Weights of a small transformer language model.
Size: 3 heads of 128, vocabulary 29228.
Architecture: LayerNorm before each block, tied embeddings, attention and MLP in parallel.
Each number is 128 + 24 x the weight over its row's rms, rounded and kept within 0 to 255. Layers, rows and columns count from 0. Numbers have three digits each. The size before them is the row's rms in percent of the matrix's.

# layer 10 attention output (transposed), 384x384, rms 0.0393, rows 174-255, columns 128-191
067:111145137132091140163045095180144142135132108112107168136121120138143145110142144145104123183101138138097070116137135121097133156124137137116132145107123154122114127113120131128106110143074159
076:132104137156133115148062152107123134121082071139119148159108141160120083114158131128149110115116087101112169148120168105133126144108126137118146096143120113122140121044102145114151120184080115
073:112148138099119119180122100091115149124113124092108199136076149084114183144123137130121134168104152127122133130107168118117091139117153103110102160059143143114106112150120118108131111116169128
074:126125124109159113172160136139113139107133152097140101101100184131129094131130127108142130095131141125109091072169114131162149154071131142153132121135125129151139122113122127148102119105092128
081:116136127119156162149181146120129092140139202128132157102173146148133123101104110153134161077118152166114108100147135130104134110143137128154126112118172121133114114139150143160100132115183108
082:109147117137138191117125142127151119153150116132136123145147132113142175137127110110124169184137141124128133121139159146136108144095164120086109188128111174089145117172085172127133134122134125
081:160173131131143109133137132094076156139162181135089146083151121093112105126114133160142109113137164164088110130141118109139105149126129146132123127131118140131130161139138111120119136104112105
079:137147122136150105089123143079175120109116131140135152124091164139141116096132111128095158098141143161148157167093133111130084138143154147127150105094156143164115113138163117114137129168134132
065:116122132132110106123052127157136114151117117115145113119118122122147122143138148108111117156108106128121130121125119140116129166099120129130140103146106143144109110116162123123077115134066132
074:111139156132094136161093125126129143129113165137084152158110162143126124158146159128127122145133125104124091120096125101109118162113170158095136129127117159121128092075148120116102116132107143
100:156146157135138137039123148105089124121133198112106097135158153090101104117072131162162127117161191154127099155121080123120162117112121160128128175120123139142115137159139106141096114109079114
078:145145104143161125104193123131108172109166113122153097113127126099155110160113098129167140176139163193145160126142075124164117115125082103137136114139116116136116157172116082147140150115153097
079:140150141166121177135160118123120145120141098115141124131116095113125132109135112142110113199177144134099150159145166128145104120116121142059127165092123131113128139162082141141191150119138102
084:117098109138114102123147143147141135137132116132167110140097127126164106097160141117092152101159138100087157134119080168119156207083095148149125146124134148151119121171146112097116107132138109
080:127118141111121130094102140128097109156100140124121131186131070120124100157119121113151116098128152093120152108139155138142128104139159143093127130101120097087196121129115160139099141134163128
079:164130107162158145153135117121134117104128101122130139146129150164151159078131148145122106213158128124160060132138129125099124120146112106114146137132134101163089142167144139136133135165075192
085:107141132129113130128128121130116135150139122117074102094092132111122125158114167116120173175135160144151142139117132103114122141104127177094107117133133169121106135154122116098138114088093129
095:110112125135137070182107136152118160134128118148141143137118106147148119140164146148128110142109112090082160112127132149137120137168101159169108073127190110115122118069112157104192123165153108
075:103115117142122121115117135123145159102135121136097059144140117092143124118121082143159146078113151105109124139125141128147133125124137121120116160112114131121127137121133142143185141122160096
073:131146152135100132064041131119136134116140143124103130156149171100131125131132128151137143141103166136161085123139137116104129127123143112146115152103078168120182101136118128146101142115057129
091:076089107170119167132117155100107106127100140138124110134103141146103138128165119115125107110121055093151122153074208102164115131110149132129133129116108143118137176129147130110209106136133084
089:097110165094102119083094133172130110127120113123144129115126104110120177125089154077122149115120150136131185093144125150115124113074108146137144139114075134116127151195121116140112143053114097
081:135139108176161112105116130104126121106142112155137065099117134135140194189140132084138126131137131131191136122130113124150126108117108128152153125144130121164129180149134103092143133114095168
083:152105135125148126144178134116138109102139136133148116143116139129122133051114125097118135109155186116121137114157084124099133154121146118135114121145175114125120137156110096119092131117122084
070:138158104132156140122250122107141111123126131125135146150141126112136101123120114126115125143163097165130163130134142120135130086178082130102126164141141108142128116158097108143173115093182129
092:136185143108109103126136139120110122139097192129147063151142120121116121107106130124127104123130155159153122088128111107125151129094156130142097132121119102125128089146164115156069134087129132
093:104124115115111108121091114153109162164149084124102130119155129144139124163136198143139137103104138136119095166130154156122124132109112163153128156139074151134142151163127134139092143121108133
074:136122134132144113123068121098118096117141135148091130097169147155100119125145142161131120129126105126116067155118102098126075123125141163126170094149151151140140134093121108139121105149052144
086:138191132133144152138140141114138108119118153108169139140099154128100150101110106153096111119138149177122095102128131134129135067149123145137115165097195138104091126148143164156153126116158156
084:098056104113157151121038177138173132139167123153097139128162133145131160128155147108161142091146107131136141169130175142135118128129127110112127130104117129113124124125177191122140139153126077
073:137170127127117114101048118141106109142112106130130138128148102107124126123116137130129139155099149130122159126140118147125162108128115122126132124114072116117134085101118123114070129127093128
075:126126150121126132127200121123147102127123136143141134119102141161124157117125142124105145117153113111181137072132140113153130135134143109129117144152124133119133150161095155146187126113173159
079:077136128123134117169110129091156129149107162115124116126108128132122125138160162165137082091119124148119064102119137136135135151119156161123113123123156140134142118087144169103132130128121159
068:112132093125153148129190132096141119102120157160150109117132118169149140079126123158126134143135130148134104116100147107126136147123137129139145161124186112146130130194149142176166141121141140
075:110131146112125136096055082124127114119137158118128120139109113120126162139141114144116102170118158112125108137103099131092151117139151132149143137097158145115129110134128101125091125135058140
082:099106155140104100100141147107102127119098128176098132142126123125130113141155126158123130073129119140125126153145110136114137122199093140104135135095119136113123116130127134120154128116180133
083:156130121157105075148167130148159134141125098144097159106114096158180060133107143129130142145120080108084148097135143127104135156136126103108143099172142127164109132105105125121137124129154150
090:125098138108135117083105140104104139139126130121101095140131105142119164156104143102131146130157196096140158134142103112105121121104106139080101153164085147115117122181131100109101117083098117
076:092116145151130136126079105098151152115110144133108112131076153118131187087162112126120160129105135100132121137114147140123110156136167114129136127134155141140098128134126092127158145175151126
079:120146116119113128143142155134176121117131155141146109154134098063103101115158099115161132070131122173121114152130129120111124162153131092127102147082148089107142106137151164141117137123184131
080:143112142129143068127171110143131090102152107096143138123091145134154072144094134157133121099124136121104086134151084125112127099186092118114123121123136108161101158091123157162143126139164147
083:164185151138143127145142124086150068111140154084163145087129140075130154146119173142154128145150178190142109099142073118095132146111127109126116122126142120154094151154137159138085109128121167
079:140144123125115071138175123160153129142124136125156129138121103132112138118101119105123127091080090124114168082128106156127139136140126121126139087157131100127131093106100142111159121134166120
090:120118132125122131156176163156114100119140117120113121126113156112125124159104114086114150101117168136127158106167121097134136120148100137147109110117128115126179155106161122130111127109158101
089:109085118154163119134132164179137101120146112130142134113132108135131097084095114108124163075113124140117115123159122135106116181138106106136114161140082121113125135101125125122113144121114085
087:118095131140059122135087188142110154127130142147168064158140115169168042107141153139131143129092127121094141165084100102123152132094109158091136125117151142083119131157140148133122134107118102
087:083115110154127133131080142140113138136133149123182118156114146155123146151133117118150122156130103106160141106128166169153109110120130109128117136107125116029151142081136146112182133158167120
077:134122150116147139187164137113108161097107158121119085102121137126116154104101165173115134138143182119115094088124142121138128173090128149100104114148106148137081193142121097131154132122090118
078:176174136118129114151127084130131141125124136108114152108120145099100153152135133136136138161121143152136162134171081115103133153098120127109147094152144132167087114057073085111151126134097143
075:124059097092161111140170161162099116180115135124144110079127106155136111129139141112125134122132135143091135127098117158155138147118096163112111117131128126138108134147152116126115130129134108
097:114120074120146115129135166164136109131124143133135150194117083124135093126145142105135178110131097078114162130119124149143133143135128132128134111107104093134140116118128144134140126127168064
088:141133119159123095093114155112120120155112136125098132144139090114147084132124185137163116160126035097113123143145096142115130135160109120097142157167102108138118138121098141105157101151102102
069:166175131133177141149244136107129127109105134136178135113109096111127123129126129114141109090136146168130152073140101143110147138113126108129131111138131095149113135182131135117107123108122117
086:130120137133091149176114113138117107127144132121144123080175143125142130144097172134141122078166143113121133099119103133138119113101162103156101173136106129113139147143152129163100130131132142
091:137115131104119108120090113117113096114117139139121097112162161131129155129131151152142118124075147117134082123128081126078107144104145123137129135157151159149119087112135083146097122110048155
083:150128095128158115175134100119129099147119117116116117126128112147068129087126152132164077102144109125104089105096160097148105147098119138125124102118126084123129109137143178108121115172126112
080:132116096131167106168119105135109179113153108123150168138123095132138127080107096095116144150080155123115180135128107150073153133154084072145123111105157125096106144113082073164085133161150110
077:128118129132126153087106136141125111126104119091091093128129146150128151154116111100110111130103121114092137152142143137145133152080103149116158116136147134127095122139125153087130162144021119
089:119097148148141105132113128133132122173129137143133098116132075142103126132121132128142130091128165111090091134118137121147123109120140145138139079117108114177106138158116126152062135141088141
085:141130155123120172134120155130128075142115136129139140110149131138109103082103139140105105131108130129104085147119162149133151049161127162148160116126128134121118142168121150163111136093101103
074:055124158108131171078111116141126151142139136124090145142137119116164147114129123144137174149136134094154103166100123160140133168148129197125146127098106146146139108144119118139127142158112123
091:104097123100131125098077117136109079169121106105128200128142120128105116128113165122115134158136162131137122139127151133120105084164137128155117154100100124114159142134121124135092136085125137
092:120144123135112115116106156160105151133149136130087087097137116098131117143122091104147177172123151102151097179117145125139130078095132140124125113102108146128111126183150115115154181121114110
090:149140119140157128150125125082115159110152129117137100157112100098135150157124135111125123128119131176139189136141084118127136131142116103121118137108128104144119113128127076098022117119101139
079:093175153143142110125188095144113112118120104141109125113138095084114154118120117148106101158174163167143111141155113130099148160137112144138127163134149133147123154184120123142102134077141115
074:166165140132124112148200144086093121132123143110136060106108118129124124165080131129117117110143160152181118066125094126135135142116136120100114112161093119136156154178133102151096136114144162
064:117136127142116118109000138139128134146128138091148110132122138114143124139111117147148125152143172120123123129129125153167128115122138142124138126111095171139123117092127124128151127146067135
078:133169154146129111098188123126122115125131150114129133141119119125122100115103123146125138135126142119124124086137141146116135083153122118119102158100153124086146153167094155138133129128159151
081:185143132121131121047124134119172121117129153117128146164148146094120137151098121098153147115103132141165193090152107137142165108175132068135115112133085101121150099123125108123122134122113115
069:123137114138121147103127143118162119121140163112145127168109118094156154151161126115144161145143126113139131137147102135174122179095125144125168103113121119154106091127176104105120113183114108
081:099094096162117112111097109206175109167132122137089147112105130120169137152153130066140139172162091133106094111127147173167116170113142094096103144122122150143107085110149156124148150116132159
079:139131121140172124133125124174133103145111082100145156143130101086141148091109135086145133127110125173106143122144116138133131105177135135107155100113153094147105113143129157118117112150133086
070:115125127101159122138215128127146146141127136123119150073136147173133143113123158155115107093194112139123101136132174108110108113133108154116127129165142132167114161137103124143179145108151130
089:142169123098152138154116129154129166167119141128128141130174123121133136114148143190148107103150146177092099116145118146102121169173138155093142110112111158166128073095126115120136143130083142
071:138169123138144133148195127120137146080125119123160164162125145088124143093130093096108136120109154122144154102177133111157130156151153097133131108114144085102180113133112123111096129127174111
086:168105164153132116080124137088103127104141133153129121147139137125132090127138125105126139102122107145149179134121055131157145112100105133105107127152116109078144130131132153115142141131150082
090:157112123112118109091137129169142131138131123122112149159129071129145107124109126117141132140103118116125180064147119114111153112120117097105124127159071092105169131120111101152128137090114109
069:096086123152106121166073151090127139149105134129125130135112164147130121125178156135114134112139079113102133148109149121117127140097131129122141105136187155126129079090115138099130100162101141
073:112147123144101134110066121108130149128153100139108129119112100124148172144182113112116151175148120126131157134127120125144113153124138155105154109131107140124143091154129141058140124129104133
083:160154117100170117113139137124118103151135128128134107117171103105113109145068131146182152126145198183137117111141086150075122101125131116105113129108091126130127133158131117182074128091126132
087:161093133149103084142181162151120134113126093132125157166125142144135108142099141095140123119107086096130191099131124156136121096137104115147128142130111119066169154133128151120138079116170094
091:150106124125167136123135151119096129133137122140144125124163131163138110126122143128128104115167148151115159128093097154125160068127106132158141182118088136110132183172141156142142120106140096
# layer 10 attention value, 384x384, rms 0.019, rows 175-255, columns 128-191
088:127146128133132119104145100104121147137148162108135106110120149116135140143134136141101143123146143138155107150151103126128119106169123140147097106127121148141122137145130127138113133094117120
077:111127103123154150094131115126151135164097147177131119104160085133137106117134134110124099107199095127106165088104115114156123159118118110146127155144107108160122136115110129153129124111114147
087:166149157137089154114118131124152143132121128119150135117097105109151152129089124124127106164132139140160119184065130107098087118161126124140117159128108137138135166119150155138172105132126066
088:102136115104086105102110125120146130131129105135138107131130139153106092152156129114124119126126137119097135159155146142133122109163118140124118214151108129083161133125135148165165123150120126
088:132149134090114097156100132142122114135142138126103134125146124170126110109144144115103149081116122130132140110127113144136175121147110147158142124121128112115098112134155138110093113146101138
082:084111116136115141202138152163153111094092097093144127172136124132148095109164147083123155130130117139159167141136138142131124069129114111136153042157140126119189085110100102140140142159124135
081:125080119156095135130155164106115131120173108084128130146143051078105122102109133153153108128112112110118121070196111140116176102072096118146123122138107134165116186126091128129086141107103135
084:141132094160098129109147127138126111133128125141082182187176125114113093095110105125158159108114120117163125123154121132132176088120112132139106119130140140169168150137137067109148149101153125
090:067128094124139141094144129123119136178126117114163089095124119116137119051115130089118119126157102136102162131172118143095150168132081125116086074137124086166143155159127111148180121101117125
094:116103118154124139232143130126153114109129099079176134136104111154133124145141123088083105118121094129143129134135154085141082136127107083138172095143137077101160114142135139112155125146147142
089:132122147121116103199132164128132120114126116110124123175160126180089160074132158124074131081131126100122122131089160135115121137077130110147153123131124126156144111120136163074111150156124154
083:126107122100113088131104125099128144127092130112118138103077163156120158120151171094121129106119131101157089139129110119125141159133128118162123110159118131100147151100158137138083061122119148
087:142134113163153150137137146090139149145125112109104146152116114108124154154132112100166123117119112167144109114140127088155115095102137132125159104160110140163144145130144121180100153110122098
083:130150146126150137156140133138143114098099131147116138101131172170132126114181120135098129106124103169132122152119138114121114171154081100152152106118127128136103118122138127115143116152109100
088:101169107085086148104131150125117124115134135071149115110065137109112135160100116095105135127081137091104151118117116116138102159126181134132119151146130152095134187085099145150162095097179087
086:096113099107118116164132149147145143138035138132132190140124140145149117110150116080126111111163134094130121152169122119126095139140108118135130120120140119129171089101147128134136105110150098
093:158116108128125138132131118141113133126068108124150132124138172120105124156137134112135161129123141111127107144147114109134114130126144117070107135170079133104157108100141104146113147133097121
088:156160153131147115138133140121140144108123113131145100103099165202114176093150147134069093149136147156124134103118124107109138139152119131140157119119117113141128128122158127108089157170123151
093:063140112104135119134112112138131109134203104107119122098129041151113138067104107128119121136165129158128115124110125119122135103108104134125144099131147061149076146132138123122124142134160107
092:176147145137099142111147143133141183149100125117141113069112132145150128115121152153130121148109134153127085140167105141095134123138095115103117142132153102142068110149128117160096133113128185
089:155143112120114139138168118078129112161125135128066161125172113187145130141156111178128124122146075127143099111119126141148113151149141139115148126127139146151111136133142106137089134141126145
082:151127143111077141125147132140113129157115143082085171087103115139135164082096099198116144135110137124099125142128094113109120090146142112111120146104120126113078102115130131157130108129132132
089:111125089131118124136095120112124127136125123116108130147110113128142083176145130158119094135167123127184140096106125086166097060099104163125146116148082171169139134149095164131154127129119184
086:138116127154130137131125123120125153125129134096155126083117126142134144115162186134136140105098182127081100107167186135091136178068150124130113106103133114075128146133143161083077137151122125
094:143092130153132128130146155140143151118149122133111157127117099124115124163136113142119133134126137131122135187143120126080135110152096113147100145111149171126147185140147081106173102142122128
092:119145114142120140135123144118132103108114140125171157126116128098153156094113088058109122134121126149132157099086127152176159113165169114115116132131153133133108108133140138160130119123123103
083:090133111067111141166163116171127130116109115083126141174110111118154085129152128106125151148144118149132132100138104137120126101126135120120120121132136081082154122093147158129164126137146100
090:111066133121131126126126072137134141122114103134121139131158114130140102144159134092133107140124126099104132119133131100114099166103130146131160131137110102128196115124148074132104117100148096
095:133160159129116108100160114135092130131086127121125114117130133146101119121114120154114157122101136155165103123147125100124122102116093153125132150116116138138080113121127070157132123156110220
085:138067150142133108129141121136129132122180144140043165139133144137127131153119142159129155096136124130148121142160158150094101117127119155107124092139175149116174131130147144119189089107152108
086:161130121105131137083121102106126146133140136114097121131137072096147138145183116136134079136126124128130134198126124129131120115111146142118148121111119146137086115115133130116116127119097082
083:100145157140122168103107099159101135143088129148143124106159158127147099117117102073124156176151122102144134109182143128080159136136098122154108117107072105137110099112125073135113149108117129
088:139140126112095146099119136168166135128087112110153080151109140107094139147125133101136126161090120148099114156192082143145121119141154111113076115152082133129116175072158166124120110143143110
090:124113104125098107127129131162133139159126132106107133168136158102155107134086161125119144143132109141115111094136142135151104135107122112093134157187113107185118149144127161157142120125145122
087:121138146157154142157124146114143102117137137106167126071142119176133132133133127113122174084114125148113133123177135143106109110127126132132124139120147108060119136126137111146111130119112166
083:131137130129146141100101173134118140088149135163095150178146151090106147103140144125195128116114121072127134123128102129129117129127160129127099106104119182131155135127131116155114125127123091
086:121122143108162092155134120137172157114106126092150149124133145119132100101139121166077126151121105158145098125135143111138123137123158137096160127090102127171103112119156104113129102127110113
081:152142129124113102126140109140127154146134108116124097150139126142164093150097111129120130159134123098145150083117125108162133071110134133134104117160107106222104135143155141186083136125129127
090:117127139149100150108125142116147122117114111152157153110129171161156143191137130110122147138090135109111116115065108129110148146115131143186123113136110141162128119095120082131089126142122104
088:129128153143162155124145151094139135097132128115123136122158152135115182088131138083128110152144133106110125100132155130132117154110166139139128146124107124078124164168106114123170157128095054
089:077060121085099170092122147164134146140145121132075156162133108118145080088104099127146102113144127051137145166119139116164102118120126146127131128109138118161143135124116129127148137131124096
090:187124133155153166120080154115130077091106135177121164128144145103148101137147133154187138147148137048135133120130131134132148118116153136143117103113115146173136130096123119120062148125115115
092:114126100157133114088121113095130118106129126170143137120150130139139107102122105139159119105153138167141106146095142131104122155111125125115138145139156136054116128127105130129092133114145145
087:130141129132106095155112139086159130146131121165129172118093162163104130140133140129118082147133133103144114112136106150130139104123126166124128067102154163121099098098094081144167122128125139
091:127156148128145109102130129111168138144117113113132157137126162138104185123103107115087112126118100126116091118176126123106139117152120121180104157141070100152131167137159103127113125091117122
097:158138133138138103094143093163140147123120107121111125107136130148136120110176160123113134112104144121079078143164134087098147138095092130141123155116134112137076117137143151124119124128127131
087:110118123133070134139110129168115133143091134076144187129108164103155088095122118093135107129127075073125168148156116127155111095117136114137147122146101097140175073111137180159130117139139157
091:116132120126136149137129155158083111149134159138098100155134124099162115077114148119121121146145093076153177140088143090139109146133170107132153110133140134158157144163117113119120107114123132
081:123139167135108149131126120095168155098128157121162124173134138110090150140087110132124117125103094101115121119188115093159126105151123145125111136133105129115125128090128114113130080114114157
097:132124140115129181112132115110107155115094109149131116090161184142146156140130119109114137135099134175108114119136153147139156159145098123117132138127134137133107150104152116149141127148096169
090:112134134118151139129118151150180158088129131103144168101127127106106176164130125120115119124109172101170147121120136118123127127122134128126137091121147123151122132118104108106083139107104132
092:131127124156124149151110163152146127135127142120114157126130159099107113136084138131114143123127165094112129200122116125140111140136121137122132112123121178163109144115083124153120103104123147
092:118151136129138082122124097113117102121136129141103184147107129133147138147142098134115112139130119160127132162091125111146116159138126123110138090138117142095144132132089126132124103124101103
092:105165100131131142135131132153165125167136140091093151191114116093137106127109107125128134113187107112125145090175122129137128110165153136120130151128114126149140155159163168101138143164147112
091:136124120093115145110130126110107159120097112161204170120119179129166102199135116137135132145109151117110155142219110127151110119126127118151138134143121153117159137079118092124143128126146127
084:156128137155101121109135145151145097123121140130119110146115118090122077141122184133155073119152118095133125090125131127185122095106175104116129129145125156183148157117137198110156112105118133
083:145117111107122124112129105097132117139105118128168167117128099129106127118129148152122117153130127135141137106162129121127152034154145166130136124141070150145140122112214142161165097123181156
084:175166127103124175185144179126122130076100113113170129138163162159128123149133116167096161163106087102141174141194096134115158178138135106121102151125126120117161133103137100121155117137152121
081:150111076119145105109176099124087131142153128110133141134120110148134141127138123141105157129138094143123164124130131154139135170102111138110112132127179151103166184117112135175140127146120152
088:125103102101115082180119119062097128152132135117113103132106101101122129186131127116110144146115112149129135104122147124134099105125140106100131104143175095101135124127151164127143122136150110
096:110112103112133115144138096116148134159155148119105103146119118156151159127124119094119104108140125160122117112132132157134136171113128119104112113112157112096083125112101137108094135108111110
087:152131126123104117069136134103170159091109100114155146149160135147164159121133150159110091128101128128128146122118111120115127137123120096175176132142111158127152135092131134150133100120166111
092:138133131137114084150128158184149124146100137139158156109140140120101105118109118162124114129124172110147106139082143139101139128126133115151134138123113149183123127135123110113171145146126168
086:107083065159050168121108139107131187141116114151098148134090155110146087187131108111163140122124115118117132135060113133129098097138146126139142114149144105114165144130130140126088119142148150
087:111103127134115169139084166157164129099133129138150201161138103133129158091133129111145149125143128104101149183096133141111127153111119120129136116120142112119127124134138128063141132116178106
080:095138151144112109134159147150109116107137098143057160157126068132126151125133165097123149105123055110112156125150121110114138128109135117165127092132195073117154110153140148106138116153142160
095:114115094134128156162097133117140152117149079133135144125131106139142140147184129095146088112106109089112105139125145122145110155097129125149154095136128122089138114109114132143101112118135083
084:109133114150166141130109138101102078128163104151096122090141056120115158092143133176128173131163146144129125192090157142119091129114113147119150132096174131124110139132091131103102104110099133
074:150121090139112151113134146131106122173113116124077153110165104099104116097080146154139121102123119120136159157142082102064145116119099121172134146118131132171133169128094133135141143131116156
079:164158136103125139132125157129106115122098128140200143107147115147071151160101133159156134111093168141132124126170098127112139089142124155149118126118129108147132152114133106128102141138108137
081:136140168127097142158151134108102115136133174138116141130123149127084135164097148136138148105149158107147135108137148162135132138066114141118070103136134166130145140070124092130120131163114188
086:138126124118091161064137119115121142105089136133181100129141118085121150147148118117128128120081109096133159162177131114137158142110155128103110128095118131098125140102123128124136129129099135
089:086072122129116128175136151147104125154121144122148132123123119119142129170064134083131156107092118079164167134131134131161121110097108138148101117153143087123141124124116114145139138159130171
087:171116099112129138089108117112133094139166132133125067106128117131136116123086124157165109121181142151166121160063139116135093087085087119139121114150131180199098143125086105138117121127117109
086:149168120107180099178120193107167126105157135092115129117156136149100123126145132128118157119145136137123096146132150102101112123133091130174154101114107143150135137122134116111113132108103137
096:146148127137139135115115133133123095095146131138106148105150143144123126123157162140128110115138136104160102127120142151129076153122132137146139104099154174149140099131124169064121150096121121
092:146172144092119141101146043157101126206159144144156128119150144104136129147104131095107129126102131119126145104197137120119163121138107157137084149132102097160103176147153107164103148105138130
087:143115109096151103169135139156122145155104119129098143124138105123114088099133148110139137107139126137152136139112101141137106099070126111140155142123147146197129107108137107146115134121109147
087:079114138144119113181135168152169135126136125136109172193096140144128146133146147099094142106168117111112134131149133140130115151104121133127150121118135121111153162108137182079181115175153133
096:144148136142193152091080085049154081143133115177110114112118128162126126108172117123172103119160142159112052127103144127144117148128126160111127099107121127102110101133140128123095142135108129
092:124109147124083088143144136119162126121136122100112120146105092146129161119144134130108130110094130142111106157149162128179126128120159116125148134121132127058099104102127114156134134152117151
# layer 10 attention query, 384x384, rms 0.0318, rows 256-281, columns 128-191
132:083171147156150119090125147072129143106143157133126135134165135079109142156153112108122167114138121118159125133119124121139137132135130126123148152106156132125172125114153143110118113126121131
106:113101130160155139155162100143161090076165109160115128144109148109138161132142109126118105131113125094159139128159093137119135157144090123112144148118147118128153126127145120152194098116110067
100:097130128161191164132085120133152132127150126143188166106117079105124141126140038130132139118117100122138175155120126119140122059155162126131133109127079145151118162064123111127128147124135129
104:099112134120117102161129127079148119127130115112124135102123130173156130107079115133132127139135154171112086121152127137128118149116114107130138160083162093084155107151138133134143115124152144
122:146144144175158135116136124117119138141122106137167136160100053169115094157132127128169081141129118153113113104139132154126090163078129119090176094169105116102105126101081159122120139132123109
117:108116094119138110146136113132140121125139124120145170093166067144102146137116085114055139114110146089130163119120138134155124085118110155150137122132119087135134106154111112108170115124136151
114:141122117119104138130137130116124107139136140157124125105159130125148138135117126138156157123146177140119140117156127143097096158146143122116159133121115121136136054214113155110137142143141139
102:125137110142119142094148157124130126141101083129113095174090177151144138123140132134143113148134114136098072131135101121111110183102116125109122154157132127132108094121157163134125180100111097
113:116115159111157114185130129125168102109165151133125140128112063134115142115140126118087141121096130129159142109117150140145156115131148143114124099114198114134127157141120116158174108125104138
123:091123113107153088124140069127125124131128145136122128114092119139081196136123130166110122111106125139116178135102163135129148104122127135143129115146131088098146167144140098154106138124121193
107:133079126133149111144113123080137145131103145158119123145094121132077141111125107169095145101148083148148139163138142151088115123108121121143134115122139116115126091165137082121113123149103193
135:132147143158110133124125141100100118149142130131154121133055174125150106135118145085163117128088085132125112116110102156116123151088163113077129140162166129074130115098141126147106123138152065
109:127105131129108145125127105084123135190113111106165107152064159136165103107092148119151115127130102137076097132099130147132085142138141124138079145136102136135084136123086181115147180167121133
106:118136131120131152166153176118152119137115111122090104109135132134116124110137116121128094149184191135145080077134105131129167147127097139145138118097165118151151138133192119166153108100115123
102:138137126156109135114118136126134105144136123134112142143095098137144091118172066124152132126093069109117155125181110151123128119141132090159103080136121133138127118104121119153108161101155099
106:107115155132114140114134135091064154114142133132212110153138175155189120175122176119120142146153126100099139149111136129153139207081141103117148109139174129126100122104076100109093147139076103
114:099180123152145072121132116169139149087111146102151132145141114110098115121142185156081151130166118111145153141110151116161123130120139132127131123101158098145139171120107143116141109142099109
117:163098117127098130136143149151138117159125140124120109127150150119140125100132114158142159150135158106148132141153130127110151126116102125166098078085115144183137079197159085149122178104133165
120:122136151088081151118134172198097128132138121108134146120102105086153172178075129133139144131104154096078121106120121112121097118181139121128098122136100120117154128113112132073125133153145114
104:096133143141145141102131121145156165113106130145137104161146106086105131106113182141116122134148119116111119160090118129173150132124105136140126123128127165140150130139082100139119148122109164
117:058134123130134130151136131162156116163167110096112099135089157138118153134125115125137115153133174140121107118160120160104124146086122132130131135115152107113113112147135085188121136121128118
109:132094103073135120166098119077154113139145143110096145124150090127102164078166105137127081123155116150100158145126145137085144089100100127125149142097085141131095119101139134173161119149123212
110:120146087136125106142101098112110150122112132111111123078184094108105129132137165104139103107142115136151141149052152102144125141115169148127135169150143118139120142088128176138138111139133126
110:205146112160127109116143137115129143117101135141175141110142189070120122108167157102130123129121162106127121123123116106142139130130114149126134176125140132142142173125158150064136124127152127
110:133135129128106122109143187087093115145146086160123129146157157151170141153104162122121128153132073080154078127142105174124118162120141106140135092174122138150098102136106182131097146109126104
104:136149107118090100110114134135078077153089146127131125126139168120097092132108095175125133122133088146114138184137129145104129108126131098106111150144157125133108138093096108097143096129130102
# layer 10 attention key, 384x384, rms 0.0261, rows 256-280, columns 128-191
111:130139099134115141102100142119120146123121156140118137142124137133121132122094153139146132093110118121111076105110121157164137125161155141137146149159122138134181144111100149163129159148126119
104:113113157142133163123132134127137118137126131144129129142124117117111086114132123126172142121127177132109111098153126218135122110156097125185113146145160074126150119131140155190151121091146106
085:122140125099125107135147133159117137151094166107154143141069103109145148132133084147115139109116106117109144134107125168163130165174132142108144115123094163112125126114132099155132123124120105
093:126130170115124085130138083111137069118122131090196107111140139109120140131045094190134108148156148157129124140147136112123149083123115122162113148145128167125139096156131096118149145136144141
133:174136141213130137157200106149095085139092118147097184120078126100116113133151148146143111129102131134123159094130095129075111138067120113133108125150060113130119137140122146114147145118190121
125:076087085114117170111083106173157143137148151138138133128142112139149123098119081102105122128088165123115132149142122108124162152173117107147150133114146101129138139096162125154137145107110112
107:120114134135101131120121179135126091146106106141126116123175156119161100141105147108150124124124179152114145154146169144125127111131116159126150123177116127135115119154108127111122134115136167
128:182150118169129150119158154143140127105119125127120119148134140146101119123127152116168125104127102133116118124084130143087123106134101147131130145140111127132089080179121113092117122110147157
124:134072156097126091143109134135106126145156123126159093106135172121126158120113086120114155138132133101114138139175129156108133171118137150132150087110154075132119127122114162169150126130083099
121:050084116125130120109091067125096071116165129109127129130094136118120134132123101141091158137096130096133158158124113128115151143168133133138140111064142100118138107115122122158127139145070137
102:133098117139104056128095097137151092138143161110132105119105160128109094157136099108097140113128076090122167255085120101079135154159083159140141120121161137136138101135110057133083133147096139
158:121107117134150124155203152123145110119111117158135124128092118110137096129120112146113142141105141128134142129085118136122133163105119121081129122122104142123106131188135142142112128151205130
113:130126146148136110147158122124118143115089143117126120150057146129135093118142136124137144145176082151125146158120113090087133126139116119084110134109085135150096099148139123056099142186153136
104:126157107122132134137135180115151139119166119106146134141144130123102166148114166130134124120149151116176105068126106166114096126096120160159116160108156140117152118153141145135152088127120114
100:155148158119124112124204139134163128132119143120127119130118104118123145145112117121124140100106090145132148108156113159124169101119141081099133132136081152102127138143125080137138139116175108
092:123126120151104125142126152133120172129133120148140132118112127196163133107162150147126130160166058122134125135140127165133131136065150107145136117127112139152140132105087130100114140128116120
112:114122140124119119092092134116076147137119118160085120131132152125116141132137122135123137135129153130163121129131081143141139156154138149138123141079151088117167149129112151163155130125059114
125:135167114088116091116119167135189112129172152109128140112218144138138124133112132115130152132160111139140120145136133062082127157117116114116103140131140166142156113144162079109138101074113159
105:143159166091136148118117112142104147170093097123155122090099081138115142107123119100124116142104151147116085127123117125149120127172146138150133069172092115138150119090138120138083137145116154
112:136181199130134132159093131134121156127112109179073143176144111147129147122147137171157146133125130117125116136114137199095110123133098133114120127087118164085135106125126133158092106125083124
123:130143115158168159131198111161157109104140122109141147108137128109108135134117094174105156125135182134158106102119135148114120126107148124137117130063136128118145120153129131172132117129184161
118:170114112126125121119108122122116094135125161090143108125182086095136140118181118102136101129186062138104153158136143127116148134118119100105125130113168140138112132101142117112120130161123112
109:087123111156134183169126127114084155153117122156131161133137143146128132099152138114170118126128142126135126106090156095133127160095124123145136130110154140161116166092115206134134135158119136
104:109149114133134175114109134132116163138140109141133110164153167120113094121129142098128115133091166127151124092140113082113129127164099130123110156144199117155143205121148180141159123116123145
112:164134134137085145124170114133173155112169142156132133132163092195134140109116180143118139123112079132141123119145133118123125111093116081120123137212110134149107123147129118131141113120155119